{
  "num_hidden_layers": 12,
  "hidden_size": 256,
  "num_attention_heads": 8,
  "num_key_value_heads": 8,
  "head_dim": 32,
  "intermediate_size": 1024,
  "vocab_size": 4096,
  "hidden_act": "quick_gelu",
  "norm": "rmsnorm",
  "norm_place": "pre",
  "norm_eps": 1e-05,
  "positions": "rope",
  "rope_theta": 4760.0,
  "rope_fraction": 1.0,
  "qk_norm": false,
  "attn_scale": 0.177,
  "bias": "none",
  "tie_word_embeddings": false,
  "parallel_block": false,
  "init": "uniform",
  "init_std_qkv": 0.0241,
  "init_std_o": 0.0,
  "init_std_up": 0.0241,
  "init_std_down": 0.0,
  "optimizer": "muon_variant",
  "learning_rate": 0.00765,
  "lr_mult_o": 0.853,
  "lr_head": 0.00714,
  "warmup_steps": 200,
  "schedule": "wsd",
  "decay_fraction": 0.927,
  "decay_shape": "linear",
  "final_lr_fraction": 0.0,
  "batch_tokens": [32768, 65536, 98304],
  "max_seq_len": 256,
  "doc_mask": true,
  "train_tokens": 307500000,
  "max_steps": 5230,
  "dataset": "wikipedia_en"
}
Each number is 50 + 15 x the weight over its row's rms, rounded and kept within 0 to 99. Layers, rows and columns count from 0. The size before them is the row's rms in percent of the matrix's.

# layer 4 attention key, 256x256, rms 0.102, rows 229-255, columns 64-127
076:45 59 66 70 21 48 00 56 44 42 43 63 67 35 60 44 27 63 47 27 72 40 38 55 50 59 58 53 80 04 38 35 56 55 36 37 61 43 62 44 69 80 42 63 48 39 47 69 42 35 40 67 58 28 55 22 43 64 54 41 77 45 50 72
073:33 63 36 61 54 64 70 49 72 38 66 43 52 35 41 54 45 39 65 45 46 40 38 49 44 42 71 42 17 29 39 32 76 61 31 55 47 43 48 48 39 50 45 48 36 40 45 61 73 81 66 31 52 55 56 40 57 53 21 38 72 46 54 47
079:50 53 66 56 70 54 54 51 45 09 52 33 32 62 38 41 56 57 36 67 65 59 62 67 35 33 64 74 11 48 52 66 51 47 46 44 90 40 53 28 22 61 55 15 48 53 61 62 78 46 18 74 39 34 49 61 73 32 56 38 66 55 34 37
084:68 43 61 59 38 39 19 58 66 27 27 63 41 50 68 33 72 47 55 57 55 47 23 56 78 43 69 53 56 49 74 43 58 44 48 55 44 43 61 64 57 35 39 22 40 40 78 39 52 34 56 77 22 40 74 52 50 37 29 60 52 85 29 65
078:59 56 48 46 44 62 29 31 32 52 54 27 44 56 42 51 27 42 39 52 52 43 48 32 45 55 55 34 91 49 73 55 54 59 32 54 50 70 53 63 65 61 50 42 42 31 52 63 64 58 40 43 69 72 58 34 56 64 48 58 55 59 47 59
081:27 50 43 48 35 52 41 40 38 38 56 29 61 63 48 49 41 78 60 35 41 58 75 53 45 42 52 68 37 63 86 80 49 74 29 47 62 68 21 51 32 54 63 66 59 26 63 50 75 52 54 34 36 58 58 34 72 15 24 36 52 34 48 42
085:29 51 46 60 22 35 49 23 46 68 49 35 46 57 34 69 21 73 60 28 40 55 62 50 44 37 28 49 61 67 50 32 75 46 73 46 45 54 39 34 61 75 36 85 61 45 34 58 42 60 61 40 38 58 41 45 65 28 23 64 29 50 54 52
077:64 51 48 30 52 43 47 63 47 35 56 59 40 65 63 15 53 36 36 90 46 62 44 34 42 14 63 31 44 51 27 35 66 39 50 76 39 47 46 47 43 45 48 22 54 86 56 55 47 36 42 75 40 61 47 80 36 45 47 70 59 84 54 43
080:48 49 56 71 35 66 37 44 55 63 55 48 60 42 47 56 42 64 34 38 71 46 78 35 32 66 37 77 91 51 67 45 70 53 28 48 39 68 42 60 53 45 36 55 32 44 56 44 66 68 44 33 56 48 42 28 51 50 51 27 65 22 41 60
102:54 33 44 59 38 61 70 57 37 46 49 50 65 48 55 42 33 20 45 63 44 64 23 44 42 32 60 44 73 56 59 40 66 38 61 39 56 42 66 41 40 57 63 44 40 53 33 74 61 32 61 65 48 75 45 80 27 98 36 89 47 64 62 63
105:57 67 33 55 51 63 30 53 64 39 48 71 58 56 21 27 51 63 46 56 66 42 51 67 47 33 58 34 61 66 29 51 46 46 55 50 56 51 48 51 21 90 82 43 48 72 50 39 65 58 48 49 35 37 52 52 31 41 32 49 64 50 29 25
096:62 66 71 65 70 50 46 73 49 58 50 54 61 34 37 22 71 45 52 47 57 28 54 84 41 75 70 53 50 29 41 33 42 48 51 42 52 48 47 43 73 73 19 53 52 38 46 56 39 48 58 73 46 24 53 47 64 48 44 32 26 39 61 56
116:79 65 57 44 68 38 28 47 50 34 81 84 34 45 37 41 61 45 65 59 57 28 15 64 71 26 75 62 62 61 35 57 54 62 70 56 50 39 60 41 44 55 70 23 41 48 48 43 34 28 44 59 71 39 59 63 33 92 59 58 52 70 52 24
093:12 31 17 54 53 57 57 14 52 45 86 51 56 53 70 52 49 46 34 38 34 57 62 48 44 41 51 81 25 59 80 44 63 19 62 53 55 56 39 32 25 54 67 58 63 50 71 44 47 73 31 22 57 52 47 50 52 61 19 50 46 26 28 56
100:20 35 31 45 60 88 34 36 42 46 50 72 33 28 64 69 41 39 60 67 56 63 38 44 73 42 59 55 49 81 26 29 41 64 48 69 87 45 64 57 52 47 74 48 77 56 66 45 51 55 37 42 59 28 50 52 53 58 71 64 73 34 34 31
117:48 66 52 32 55 64 43 26 71 41 66 55 37 49 39 47 45 53 53 64 36 30 52 46 12 50 45 62 51 46 55 57 39 39 57 75 56 50 49 34 51 26 55 19 38 34 47 57 44 45 51 67 51 59 46 25 55 72 70 49 56 75 29 18
103:79 31 67 60 40 53 38 57 50 70 40 28 46 88 43 61 54 30 62 70 54 50 36 56 27 59 67 84 67 23 47 58 72 41 19 58 46 28 62 62 49 50 49 87 74 42 45 52 33 47 42 19 50 41 45 40 72 55 58 77 16 61 48 65
121:49 67 56 58 31 54 39 19 52 54 63 49 35 40 53 51 62 51 50 88 46 42 43 34 77 76 50 29 74 47 48 58 77 30 53 54 48 59 68 47 47 63 55 45 63 53 25 55 67 52 56 40 38 65 60 37 41 38 67 81 15 12 74 61
106:62 48 32 26 47 59 42 72 38 41 43 72 52 41 47 60 58 69 67 41 62 30 65 37 48 26 52 38 26 28 50 61 45 53 36 32 45 71 66 41 23 65 54 30 33 38 71 30 46 29 41 67 68 58 35 37 09 87 43 33 49 71 29 47
126:59 39 66 69 55 41 69 67 33 65 56 11 41 61 59 60 57 25 59 63 31 52 28 60 56 84 21 45 49 54 32 36 41 77 46 53 53 31 62 19 61 18 54 52 43 46 34 89 53 51 39 60 57 67 55 44 80 62 64 71 61 46 78 92
110:58 53 37 35 50 50 54 48 60 47 32 31 72 56 40 50 35 88 67 43 40 55 33 49 34 54 39 61 40 56 62 60 29 65 16 28 58 92 47 66 52 61 49 77 49 42 45 61 41 38 44 27 49 52 67 58 39 52 34 29 55 43 40 40
129:61 33 85 65 61 54 73 69 24 63 46 43 41 68 71 32 47 24 73 74 65 29 44 70 63 47 42 43 50 48 50 42 47 24 45 43 37 29 55 52 46 40 34 65 57 49 43 61 27 52 66 56 35 49 56 65 50 49 39 73 52 46 96 81
109:63 26 70 50 36 67 22 78 19 69 51 68 38 73 40 63 37 51 79 48 41 80 58 46 43 20 62 44 62 29 42 47 48 56 12 50 61 60 15 34 66 71 83 40 62 41 45 33 69 41 61 38 31 52 43 35 50 37 53 48 41 49 62 51
122:55 74 52 58 46 33 87 39 37 46 46 44 48 48 37 57 41 45 73 41 27 30 48 48 26 75 58 52 36 54 58 53 44 65 47 53 46 56 52 27 21 25 45 59 08 35 34 81 35 05 05 51 51 59 50 56 52 58 56 90 79 75 49 50
123:59 38 69 55 59 54 47 44 41 88 42 48 66 42 61 56 62 59 34 56 19 48 60 36 24 65 61 49 34 61 70 49 44 37 64 58 49 55 40 42 53 35 26 50 59 68 45 63 54 66 46 31 45 62 66 24 49 45 35 63 38 49 83 60
107:53 68 66 41 33 63 57 47 44 53 80 75 64 29 35 27 63 38 52 42 35 69 49 65 47 46 69 41 52 86 55 61 39 69 52 59 57 48 55 47 64 70 55 58 53 33 46 38 31 56 53 53 50 52 44 53 83 29 38 51 38 65 52 47
112:39 51 52 43 31 50 28 36 44 42 29 34 64 20 34 42 71 66 60 39 57 81 49 28 58 23 40 20 43 72 37 38 38 45 24 50 61 56 52 61 38 48 46 46 64 41 49 35 59 56 39 35 64 47 70 32 54 50 45 33 38 44 23 28
# layer 4 attention query, 256x256, rms 0.0992, rows 230-255, columns 64-127
074:49 43 43 47 50 51 31 48 75 46 50 47 56 49 71 28 43 55 46 46 49 39 16 46 34 66 41 32 30 53 71 50 51 38 40 50 41 43 49 48 63 58 64 52 37 29 41 61 41 62 20 16 72 70 49 59 27 37 68 61 38 28 44 37
082:43 57 43 53 33 42 48 39 36 54 34 56 56 21 60 58 17 50 58 29 55 50 40 49 26 59 55 60 09 43 61 61 47 69 55 82 57 91 65 55 60 55 54 43 71 45 42 33 32 56 50 16 47 40 73 55 36 75 48 39 25 41 36 47
085:50 63 34 41 43 53 59 32 46 50 12 61 48 43 66 37 28 31 23 52 59 39 40 43 53 53 70 55 42 64 69 28 42 34 50 41 22 57 53 34 78 73 62 72 41 90 74 46 64 43 39 57 36 00 52 48 55 38 44 58 36 43 68 42
080:87 52 43 17 55 64 23 71 47 54 62 44 47 60 49 36 59 59 36 44 54 45 49 62 57 70 43 38 50 39 59 69 55 35 53 27 72 39 25 42 28 21 48 14 55 57 57 19 35 60 36 75 34 00 56 30 61 45 44 59 74 64 60 55
073:43 59 46 39 26 44 58 55 69 42 30 56 56 45 29 35 44 56 49 62 40 49 50 32 43 53 61 51 32 48 52 62 56 48 35 41 66 58 36 09 46 72 51 53 36 62 43 23 30 51 71 17 40 25 60 67 27 29 48 49 49 70 27 52
086:36 37 59 50 66 57 72 49 61 55 52 47 57 41 64 24 29 83 30 41 43 68 51 47 65 47 27 24 17 75 59 46 52 57 28 60 59 48 27 44 55 60 44 75 73 34 76 68 37 31 40 48 38 65 58 40 42 42 86 51 33 34 67 76
090:65 43 54 34 52 50 33 45 32 58 73 61 56 34 29 30 53 30 79 56 41 30 33 46 47 62 88 58 48 31 54 48 67 58 50 48 74 55 58 64 39 42 36 42 37 73 54 56 38 40 65 57 59 41 44 62 57 55 52 48 51 76 36 42
073:51 25 38 72 42 60 61 44 64 55 53 28 59 30 35 42 50 45 63 39 73 46 64 48 45 55 34 57 60 42 43 31 33 51 50 35 73 40 59 39 45 53 37 73 51 51 57 31 69 44 40 86 51 36 64 46 58 43 61 42 65 80 44 58
107:58 44 45 35 51 56 40 50 35 69 46 36 41 16 41 21 57 29 68 77 55 34 62 56 46 60 84 36 62 28 50 48 55 29 64 36 78 54 45 66 56 43 47 51 58 43 62 60 32 35 28 73 47 20 68 26 73 46 47 53 60 48 47 33
094:58 56 19 33 39 25 59 57 58 37 58 38 64 55 41 42 48 38 53 52 37 44 46 42 68 36 62 54 56 55 44 58 60 59 56 35 39 42 46 35 27 67 57 46 26 40 62 79 43 35 39 75 47 70 39 49 53 57 42 49 30 62 40 46
094:45 56 50 50 76 70 61 49 41 31 47 40 59 54 45 39 43 56 28 52 10 68 32 47 60 38 38 26 42 88 59 36 63 47 33 26 42 60 73 58 72 45 46 72 67 34 82 74 47 71 67 26 54 88 59 47 65 46 67 60 33 24 58 50
114:88 42 40 33 50 40 44 59 36 43 36 64 47 28 39 47 56 33 57 61 64 22 26 41 46 36 73 57 68 39 29 44 34 46 56 59 50 49 43 36 46 35 41 20 36 65 45 54 45 39 35 60 60 36 41 71 26 46 63 41 40 98 43 34
105:81 11 55 63 54 87 45 47 38 40 19 51 59 28 44 35 45 43 54 43 55 46 26 52 66 24 82 39 38 60 29 28 59 18 18 34 63 29 52 59 65 57 38 13 64 37 70 45 41 49 69 33 74 50 18 55 80 41 41 47 62 48 54 44
102:34 41 17 70 60 53 36 45 34 34 41 37 44 37 49 39 42 68 73 53 38 66 52 43 32 42 37 35 53 67 38 60 59 47 32 50 55 78 44 31 61 56 41 68 51 37 65 51 36 70 51 53 52 63 19 56 52 20 80 36 21 86 31 70
120:82 57 55 48 34 46 66 67 50 40 26 54 61 58 51 35 46 47 35 58 63 50 47 43 30 61 36 50 45 45 52 44 21 53 51 20 36 21 55 35 37 39 39 41 45 49 51 44 66 62 31 48 45 50 55 62 35 42 39 57 40 63 61 42
115:25 41 43 57 51 61 45 58 41 92 41 43 57 72 52 63 74 67 51 53 58 50 62 76 47 53 85 70 58 55 28 55 60 58 51 42 52 48 30 61 28 42 76 71 40 64 64 26 43 68 73 61 23 61 43 41 58 41 43 30 50 71 52 61
119:18 59 54 43 69 52 40 42 37 45 66 38 55 61 58 64 78 41 65 38 59 49 56 61 43 61 66 51 70 65 53 62 45 68 56 49 65 57 69 46 36 62 29 57 50 58 62 55 87 57 27 53 58 53 37 58 37 70 80 52 38 45 53 57
116:50 43 50 49 31 71 50 41 47 25 60 69 50 56 54 50 64 76 56 66 54 36 43 30 46 56 38 36 73 53 55 52 55 45 60 60 60 75 42 71 40 55 45 44 64 43 77 56 53 52 76 52 45 52 59 39 43 35 55 71 80 63 24 34
135:66 49 38 63 69 56 54 36 50 52 32 73 41 52 59 57 72 59 39 38 56 46 59 61 53 37 71 59 30 52 48 59 35 60 31 36 51 67 52 55 52 39 64 61 48 41 53 42 44 47 34 51 43 44 56 31 37 38 62 55 30 61 54 49
118:84 45 38 53 35 52 50 24 14 70 51 46 69 81 25 46 45 24 49 47 36 26 26 50 58 54 37 38 42 63 52 45 73 53 31 40 55 84 51 61 51 48 23 36 55 55 58 67 78 39 38 80 51 51 55 58 55 38 46 34 61 53 53 44
127:27 64 35 55 51 62 36 37 52 61 62 44 35 56 52 50 93 51 33 56 56 69 60 48 62 56 48 60 61 42 34 62 39 62 49 66 72 51 57 65 36 58 67 60 47 47 43 38 72 79 77 46 43 85 66 28 56 52 60 34 52 20 57 58
121:54 62 50 46 35 75 46 53 58 44 60 50 28 50 61 25 48 41 71 60 18 83 23 49 56 44 41 66 52 41 47 41 53 78 47 50 54 54 58 53 48 47 47 44 50 47 59 62 49 60 49 45 39 54 62 57 63 62 64 56 66 52 51 39
124:88 41 67 80 89 55 74 62 58 59 80 53 64 59 43 44 30 43 62 25 30 51 15 59 42 56 19 28 37 67 43 58 49 42 21 67 26 42 47 44 32 35 49 50 47 38 59 53 46 45 19 43 55 74 17 52 45 51 54 50 31 64 42 44
124:57 73 36 52 65 41 36 22 47 46 40 26 66 51 47 59 49 68 40 48 49 53 40 31 39 93 65 60 41 40 51 81 65 67 93 51 46 45 54 28 48 49 46 51 48 60 50 60 29 63 45 57 30 32 19 51 27 63 24 84 55 59 56 48
113:63 43 76 85 37 68 43 99 50 41 42 72 59 16 43 44 43 57 68 57 45 63 38 47 28 35 64 22 51 75 76 43 51 55 63 41 78 58 63 37 53 55 40 63 52 79 46 53 45 39 55 58 44 47 58 45 48 49 36 44 47 45 58 90
121:31 75 37 50 12 40 38 69 12 35 41 20 34 57 38 32 44 56 52 51 42 33 54 25 82 16 58 35 34 47 77 50 47 41 47 46 58 56 85 58 68 89 33 45 62 59 65 68 54 28 57 51 71 34 56 77 59 49 40 40 52 55 44 54
# layer 4 attention value, 256x256, rms 0.0834, rows 224-251, columns 64-127
093:44 63 43 38 65 35 39 68 61 56 59 56 53 17 23 22 76 45 54 58 92 54 65 61 65 52 54 27 77 31 57 39 51 56 70 59 44 37 43 50 70 68 54 64 43 60 52 34 28 45 38 41 55 53 47 82 76 52 66 49 27 31 77 73
107:40 24 71 56 49 49 66 51 75 14 65 37 58 74 24 60 61 23 55 47 54 40 38 46 42 54 41 65 52 39 83 33 61 72 48 69 37 40 62 33 59 39 66 39 24 45 50 66 34 26 55 51 41 39 77 10 57 37 50 45 27 56 47 30
099:68 28 40 67 16 69 69 69 61 40 42 46 70 63 57 41 42 53 72 36 59 62 49 54 63 30 58 61 59 69 71 51 77 73 66 49 41 46 41 08 51 49 50 50 35 60 59 60 35 55 67 35 40 63 40 46 89 39 72 76 70 47 19 33
095:63 07 48 59 51 36 54 43 30 22 38 61 56 38 57 49 39 55 28 68 24 45 40 40 53 65 57 59 55 63 41 45 65 65 35 58 21 26 71 66 55 40 82 55 54 07 50 38 55 41 44 42 33 61 66 23 53 81 44 58 55 48 50 54
096:63 30 69 55 58 55 57 47 71 42 47 54 60 36 23 49 62 69 47 29 55 84 18 49 57 60 59 68 79 64 17 48 22 57 33 52 40 20 38 75 38 47 25 51 46 46 55 58 76 39 61 48 21 37 47 68 69 42 44 78 54 56 48 43
104:45 38 34 47 69 63 38 39 51 22 25 74 46 52 57 42 66 45 54 70 42 38 54 39 50 67 76 38 33 49 54 64 65 53 69 57 45 42 51 31 53 47 48 38 55 53 75 43 68 31 56 49 28 73 23 37 53 61 52 55 38 77 36 46
103:58 28 49 48 64 43 55 73 49 28 50 40 66 36 62 23 45 44 61 52 59 62 39 69 50 53 69 54 42 43 46 42 74 37 40 39 31 36 42 32 57 69 28 64 50 53 43 50 54 56 54 04 60 32 55 69 49 56 32 52 60 67 26 46
095:59 64 42 49 58 46 73 52 84 40 66 30 58 32 47 65 33 54 42 45 46 40 70 65 39 56 26 80 25 54 30 50 42 29 43 39 63 61 53 72 43 42 44 49 65 59 37 74 71 53 55 43 58 58 48 55 61 58 52 47 50 43 19 69
095:43 59 36 71 52 45 42 45 55 44 25 39 60 44 62 59 58 52 42 33 52 85 45 72 61 19 76 39 23 70 33 46 43 41 47 69 70 18 49 75 63 90 72 56 55 52 43 47 50 64 67 48 45 36 51 47 63 53 43 74 41 73 48 39
098:40 46 68 24 32 40 18 42 60 51 37 32 52 56 38 58 57 52 49 46 40 78 51 40 54 42 30 36 36 45 40 50 31 32 56 07 48 66 84 22 62 42 34 47 62 38 54 34 34 75 61 57 44 36 58 64 48 72 48 61 39 23 69 50
093:63 48 36 36 38 60 33 45 36 63 88 54 51 70 43 31 36 35 55 49 70 56 42 82 57 70 32 27 64 63 36 55 33 58 35 44 76 60 31 62 41 60 60 72 56 42 21 61 56 59 41 77 16 44 61 62 68 31 44 44 49 44 53 36
098:42 50 42 63 37 51 65 49 34 34 47 42 41 44 49 61 63 37 85 58 24 49 50 39 45 62 73 61 33 34 40 52 30 48 58 48 38 59 37 30 49 40 48 75 42 71 54 51 56 24 41 65 52 22 47 42 36 47 45 37 51 30 48 72
101:20 71 45 58 35 55 49 27 65 15 54 57 83 70 41 57 53 56 48 40 45 43 61 53 32 58 57 44 37 80 37 51 60 55 42 44 58 42 68 56 67 50 66 60 34 68 68 79 60 29 66 31 57 55 60 43 30 69 62 30 20 48 27 54
109:71 51 16 35 49 42 48 70 46 26 73 55 64 54 47 31 49 56 45 50 48 35 42 55 74 27 22 28 23 44 57 60 63 48 38 42 22 49 73 66 38 46 53 30 37 28 53 54 44 35 42 61 42 33 58 64 50 59 62 70 54 46 44 31
104:65 31 67 54 40 54 65 62 52 62 57 58 48 55 36 75 40 51 35 52 49 38 01 25 13 38 61 66 46 73 36 32 54 44 22 55 40 29 40 27 58 40 74 43 48 42 63 61 67 34 61 55 44 49 54 57 27 49 49 45 43 70 54 72
104:40 45 84 49 39 57 57 45 57 60 35 59 45 57 38 31 60 47 55 42 56 60 64 40 59 67 40 42 52 53 61 64 28 47 54 56 54 34 52 55 66 40 46 65 77 42 62 32 68 65 50 44 44 59 47 39 63 30 53 50 36 45 53 61
098:32 32 38 57 50 51 55 53 42 29 63 60 61 66 40 51 59 58 68 63 54 47 34 37 29 43 53 45 43 30 39 20 60 41 43 57 47 53 73 63 27 50 46 54 60 56 40 37 67 39 18 56 39 64 52 59 35 34 29 69 37 71 47 56
108:47 45 69 54 49 55 57 40 52 35 27 67 31 71 42 68 62 36 24 57 47 76 34 45 50 44 43 69 40 65 58 61 69 58 48 62 57 54 31 30 65 60 75 30 36 35 50 61 76 58 57 67 58 47 36 51 56 18 67 49 37 37 68 82
102:49 48 31 14 54 59 39 44 64 78 40 52 64 23 53 71 49 56 54 56 29 61 60 69 66 56 57 55 52 24 51 60 40 54 69 43 39 70 49 50 79 51 65 45 81 54 61 56 31 53 39 58 85 27 17 42 53 49 61 57 63 48 83 51
094:48 77 46 42 48 40 34 50 71 23 51 38 30 28 51 51 15 36 42 36 52 68 42 68 76 53 48 49 64 57 50 56 10 52 54 41 45 41 31 61 62 74 77 46 51 13 23 44 54 55 64 37 70 41 58 56 43 56 32 21 49 23 54 43
091:81 49 22 27 38 70 51 31 71 40 61 61 41 54 33 55 41 34 59 46 30 63 39 49 60 47 34 75 51 64 67 22 47 48 27 44 32 66 44 80 73 42 43 58 61 59 31 42 21 49 31 47 33 85 64 46 42 28 58 59 70 68 47 10
098:59 31 13 55 62 78 56 53 88 52 37 61 45 43 36 60 58 52 89 42 58 56 55 51 47 46 57 34 54 64 59 28 72 56 38 67 63 60 60 65 27 53 79 33 28 42 56 40 57 19 48 67 46 65 09 67 60 27 30 56 58 40 52 56
091:49 75 34 80 55 45 52 45 10 51 39 30 34 49 34 43 47 60 40 40 45 53 59 56 64 61 52 39 68 68 34 81 46 53 52 46 41 43 57 23 53 46 65 78 66 51 54 53 36 70 49 27 60 61 45 70 61 45 32 50 44 49 56 71
094:51 41 38 43 54 48 51 40 45 56 55 62 55 40 41 44 39 42 83 63 38 47 46 45 70 45 65 36 56 77 24 43 77 20 70 86 62 61 70 55 55 44 43 32 40 49 42 22 54 58 62 48 29 50 30 62 41 37 79 61 59 33 42 48
099:70 46 48 58 57 44 52 68 52 46 54 41 52 59 60 26 53 54 30 63 44 43 74 48 24 68 28 65 43 53 44 29 72 41 24 32 40 82 67 61 51 77 15 39 57 71 54 57 41 48 59 46 14 43 66 54 70 48 23 65 50 53 59 55
099:22 78 58 47 47 02 50 41 48 60 42 51 44 54 45 59 46 44 26 59 54 69 49 62 33 56 19 48 43 39 57 43 71 68 59 55 27 62 63 61 59 57 37 68 50 59 36 35 48 35 45 71 29 37 27 25 55 23 55 47 49 30 58 43
099:68 17 43 72 36 66 55 51 50 27 53 47 59 70 47 48 36 49 34 41 80 29 38 42 52 43 45 50 17 47 45 39 55 49 66 51 46 38 56 34 57 41 60 54 42 41 79 16 50 42 41 64 78 36 36 53 48 77 56 50 51 39 38 46
101:33 45 34 63 52 43 60 42 59 23 65 34 54 63 76 37 47 47 39 72 57 50 43 50 39 57 71 42 66 20 54 55 45 34 41 57 64 64 42 37 51 56 54 62 57 36 60 31 68 62 56 53 53 31 27 49 37 46 74 31 87 31 63 45
# layer 4 attention output (transposed), 256x256, rms 0.0613, rows 224-251, columns 64-127
090:59 52 53 42 39 75 71 60 59 55 41 49 42 47 52 67 57 25 73 69 71 69 42 46 55 55 39 62 63 33 47 54 86 35 74 37 64 20 47 59 21 54 52 39 33 42 34 41 41 44 40 66 41 53 47 41 30 74 59 73 49 62 47 52
105:64 75 31 48 58 50 53 49 47 62 56 42 33 53 55 56 39 37 47 55 51 29 35 57 55 47 74 56 22 40 52 72 19 56 36 55 36 39 38 67 50 40 74 42 45 64 32 34 45 52 59 52 18 27 32 50 49 55 41 52 43 77 20 74
099:59 58 80 51 41 65 47 42 50 58 55 31 35 61 46 53 71 40 38 45 45 65 50 49 64 47 10 55 39 39 78 56 35 57 72 42 49 61 71 55 37 56 57 51 49 35 32 39 36 54 65 39 32 56 59 42 64 77 30 48 27 51 46 66
095:53 63 43 48 46 52 67 49 36 70 38 36 57 63 38 29 55 35 56 37 60 48 32 57 49 42 54 63 44 45 33 35 52 48 38 24 28 70 30 77 59 51 60 49 56 40 75 55 48 56 65 50 63 29 42 64 41 33 39 54 60 47 47 39
094:55 55 71 52 55 50 60 37 20 57 89 67 28 48 43 43 47 38 43 42 52 58 52 47 49 23 51 57 43 38 67 52 71 38 65 66 69 28 56 27 44 61 51 49 49 30 59 71 58 37 50 43 69 01 37 53 23 33 35 29 32 26 46 55
100:60 47 62 61 28 62 66 65 37 71 49 56 51 68 16 53 35 17 61 54 40 53 41 47 46 19 33 27 55 50 49 58 53 22 42 50 58 55 77 38 37 45 57 41 68 60 39 40 40 63 27 46 35 54 11 66 70 57 70 23 49 71 63 51
102:47 48 41 44 44 49 54 12 44 59 86 59 68 20 44 49 54 48 79 47 43 62 59 54 80 63 15 43 59 37 44 78 63 58 56 64 58 20 35 99 56 46 50 59 28 48 74 29 47 41 50 49 44 62 36 36 39 45 42 70 45 34 71 45
098:63 58 40 54 51 30 58 48 45 63 57 70 58 38 45 71 62 55 29 35 37 49 58 40 60 40 22 30 37 59 58 47 48 44 59 60 47 65 32 62 37 53 65 78 41 34 49 41 66 51 75 06 46 54 65 21 59 34 55 67 41 47 32 57
091:64 49 75 24 72 28 58 53 71 49 44 79 57 55 28 69 79 50 53 40 41 31 33 50 46 65 53 47 43 79 42 37 47 51 55 62 83 32 64 56 80 46 51 38 60 42 25 29 61 35 52 67 73 65 71 56 51 48 43 57 64 30 43 27
098:60 55 52 19 32 56 48 49 47 69 58 43 44 60 66 36 88 42 46 49 32 53 54 54 46 59 59 48 26 79 36 43 36 54 58 57 46 62 56 54 59 38 44 40 53 64 55 39 58 57 49 25 43 28 70 52 64 39 51 52 41 95 27 39
096:25 38 43 59 46 51 38 49 37 31 49 33 84 41 43 79 52 49 58 51 77 48 33 53 39 57 64 64 68 66 69 41 45 72 59 71 32 66 55 37 20 50 55 40 31 35 41 35 56 54 64 45 40 60 64 60 41 55 56 35 35 25 40 34
100:62 55 36 63 27 36 58 73 50 28 55 58 70 41 71 32 45 49 54 66 57 46 38 62 46 44 31 31 40 73 62 32 65 56 45 58 46 47 40 32 72 37 41 28 23 55 34 68 53 62 50 56 55 99 55 40 38 41 36 49 24 46 39 52
101:66 58 65 41 69 28 55 49 79 49 63 64 74 83 34 37 54 70 44 44 17 62 62 73 51 60 48 16 51 47 73 31 56 42 42 38 35 45 40 45 39 32 57 57 50 62 41 60 64 40 66 74 69 48 13 22 68 20 45 49 56 78 59 40
103:40 59 34 78 43 42 61 27 33 42 62 64 67 47 54 54 54 50 39 50 53 41 28 32 34 61 47 37 41 49 71 41 11 28 62 47 46 20 53 56 49 55 58 67 56 63 42 36 29 61 46 37 57 71 36 57 49 37 29 70 33 13 29 56
103:58 46 63 51 49 71 48 53 43 54 53 46 37 63 42 60 42 47 42 32 56 60 37 45 54 64 41 56 38 32 55 59 58 48 26 21 62 39 26 48 83 46 74 54 52 51 55 42 36 37 61 48 65 82 59 37 59 29 20 43 39 51 57 45
105:72 33 44 56 33 52 46 70 62 64 41 43 47 56 42 55 48 45 44 55 72 34 34 69 43 36 75 55 48 48 65 44 41 23 48 20 42 41 56 35 43 25 31 27 66 39 39 53 67 23 41 62 42 60 58 71 52 44 60 54 54 39 40 53
095:65 55 43 55 39 48 41 29 23 50 32 42 85 58 54 54 38 19 31 47 53 39 67 42 61 52 46 30 50 56 57 31 42 51 59 72 30 28 28 60 46 46 71 48 52 68 51 69 42 55 25 51 35 56 58 45 53 28 68 43 41 60 39 55
106:20 72 61 41 43 19 58 78 42 50 39 45 48 37 51 57 39 56 53 66 47 57 51 57 55 67 71 53 30 29 20 43 48 43 42 38 59 35 65 27 73 27 39 46 74 22 54 23 15 38 42 59 59 28 75 47 50 37 19 39 69 56 28 32
099:59 60 49 31 23 60 34 41 40 47 67 34 56 55 53 68 43 60 38 17 16 56 64 48 56 67 22 48 24 59 12 69 60 32 62 49 66 50 17 39 54 49 46 83 29 52 42 28 37 29 48 52 46 41 45 54 44 49 27 86 52 50 41 52
091:48 45 45 46 56 30 63 35 37 52 69 49 56 48 51 52 86 54 41 60 48 50 51 42 37 74 21 58 34 80 46 28 65 46 61 67 16 53 36 42 34 68 53 59 26 34 52 36 41 27 52 31 68 38 68 65 45 33 67 44 42 55 61 63
091:45 59 43 76 65 34 43 70 45 61 42 63 54 48 40 49 55 75 31 54 49 65 57 65 56 35 46 71 31 67 79 57 50 78 50 44 47 39 67 30 67 59 44 53 73 25 40 35 44 59 57 38 65 50 75 62 47 51 44 62 28 05 31 64
093:43 51 64 47 75 45 71 36 39 37 37 57 35 47 50 60 37 61 54 38 51 41 42 36 34 44 39 37 38 30 40 58 76 31 58 25 51 30 52 61 43 22 31 42 57 57 58 20 58 55 37 56 50 57 21 52 52 68 40 37 57 17 68 41
088:49 72 48 56 46 37 57 72 39 21 47 52 45 51 25 44 23 58 51 56 33 54 22 30 38 56 55 36 70 56 46 60 47 56 72 55 53 61 56 68 60 55 44 35 32 63 49 33 52 49 52 64 92 55 63 63 60 73 23 50 59 39 56 56
088:12 23 44 28 47 54 67 55 64 64 50 63 62 73 44 61 56 70 57 61 51 43 48 65 36 12 19 49 52 39 66 55 54 58 51 33 70 37 76 47 29 39 50 50 63 73 49 55 56 33 85 25 49 27 57 20 62 50 38 48 69 47 57 48
097:43 43 54 60 53 55 64 49 36 87 62 67 79 72 52 51 55 44 46 60 30 23 38 44 59 54 33 49 53 49 67 53 53 58 30 85 44 59 37 55 36 32 47 59 71 43 48 41 43 36 81 42 46 81 39 36 55 49 92 51 40 33 50 55
094:62 58 55 51 68 24 46 55 53 30 52 54 48 58 26 36 38 40 43 51 14 54 37 47 61 69 70 56 33 45 34 36 59 47 69 72 49 37 70 37 51 37 41 62 35 54 50 49 48 47 74 60 42 75 79 38 44 64 37 23 55 51 30 68
100:49 51 71 41 57 60 55 58 46 65 07 61 39 49 55 28 47 77 47 59 82 52 36 43 33 47 60 71 14 15 45 40 65 52 54 37 58 37 95 36 50 50 47 61 54 76 35 52 37 67 52 58 32 28 25 47 82 37 44 43 38 99 79 63
098:45 34 29 54 25 31 55 66 68 49 61 45 43 44 53 91 51 64 46 66 37 47 59 53 41 60 55 29 64 45 47 65 35 47 72 52 48 17 58 49 46 26 36 67 33 42 46 83 70 40 46 66 59 27 32 57 65 32 58 57 43 61 56 31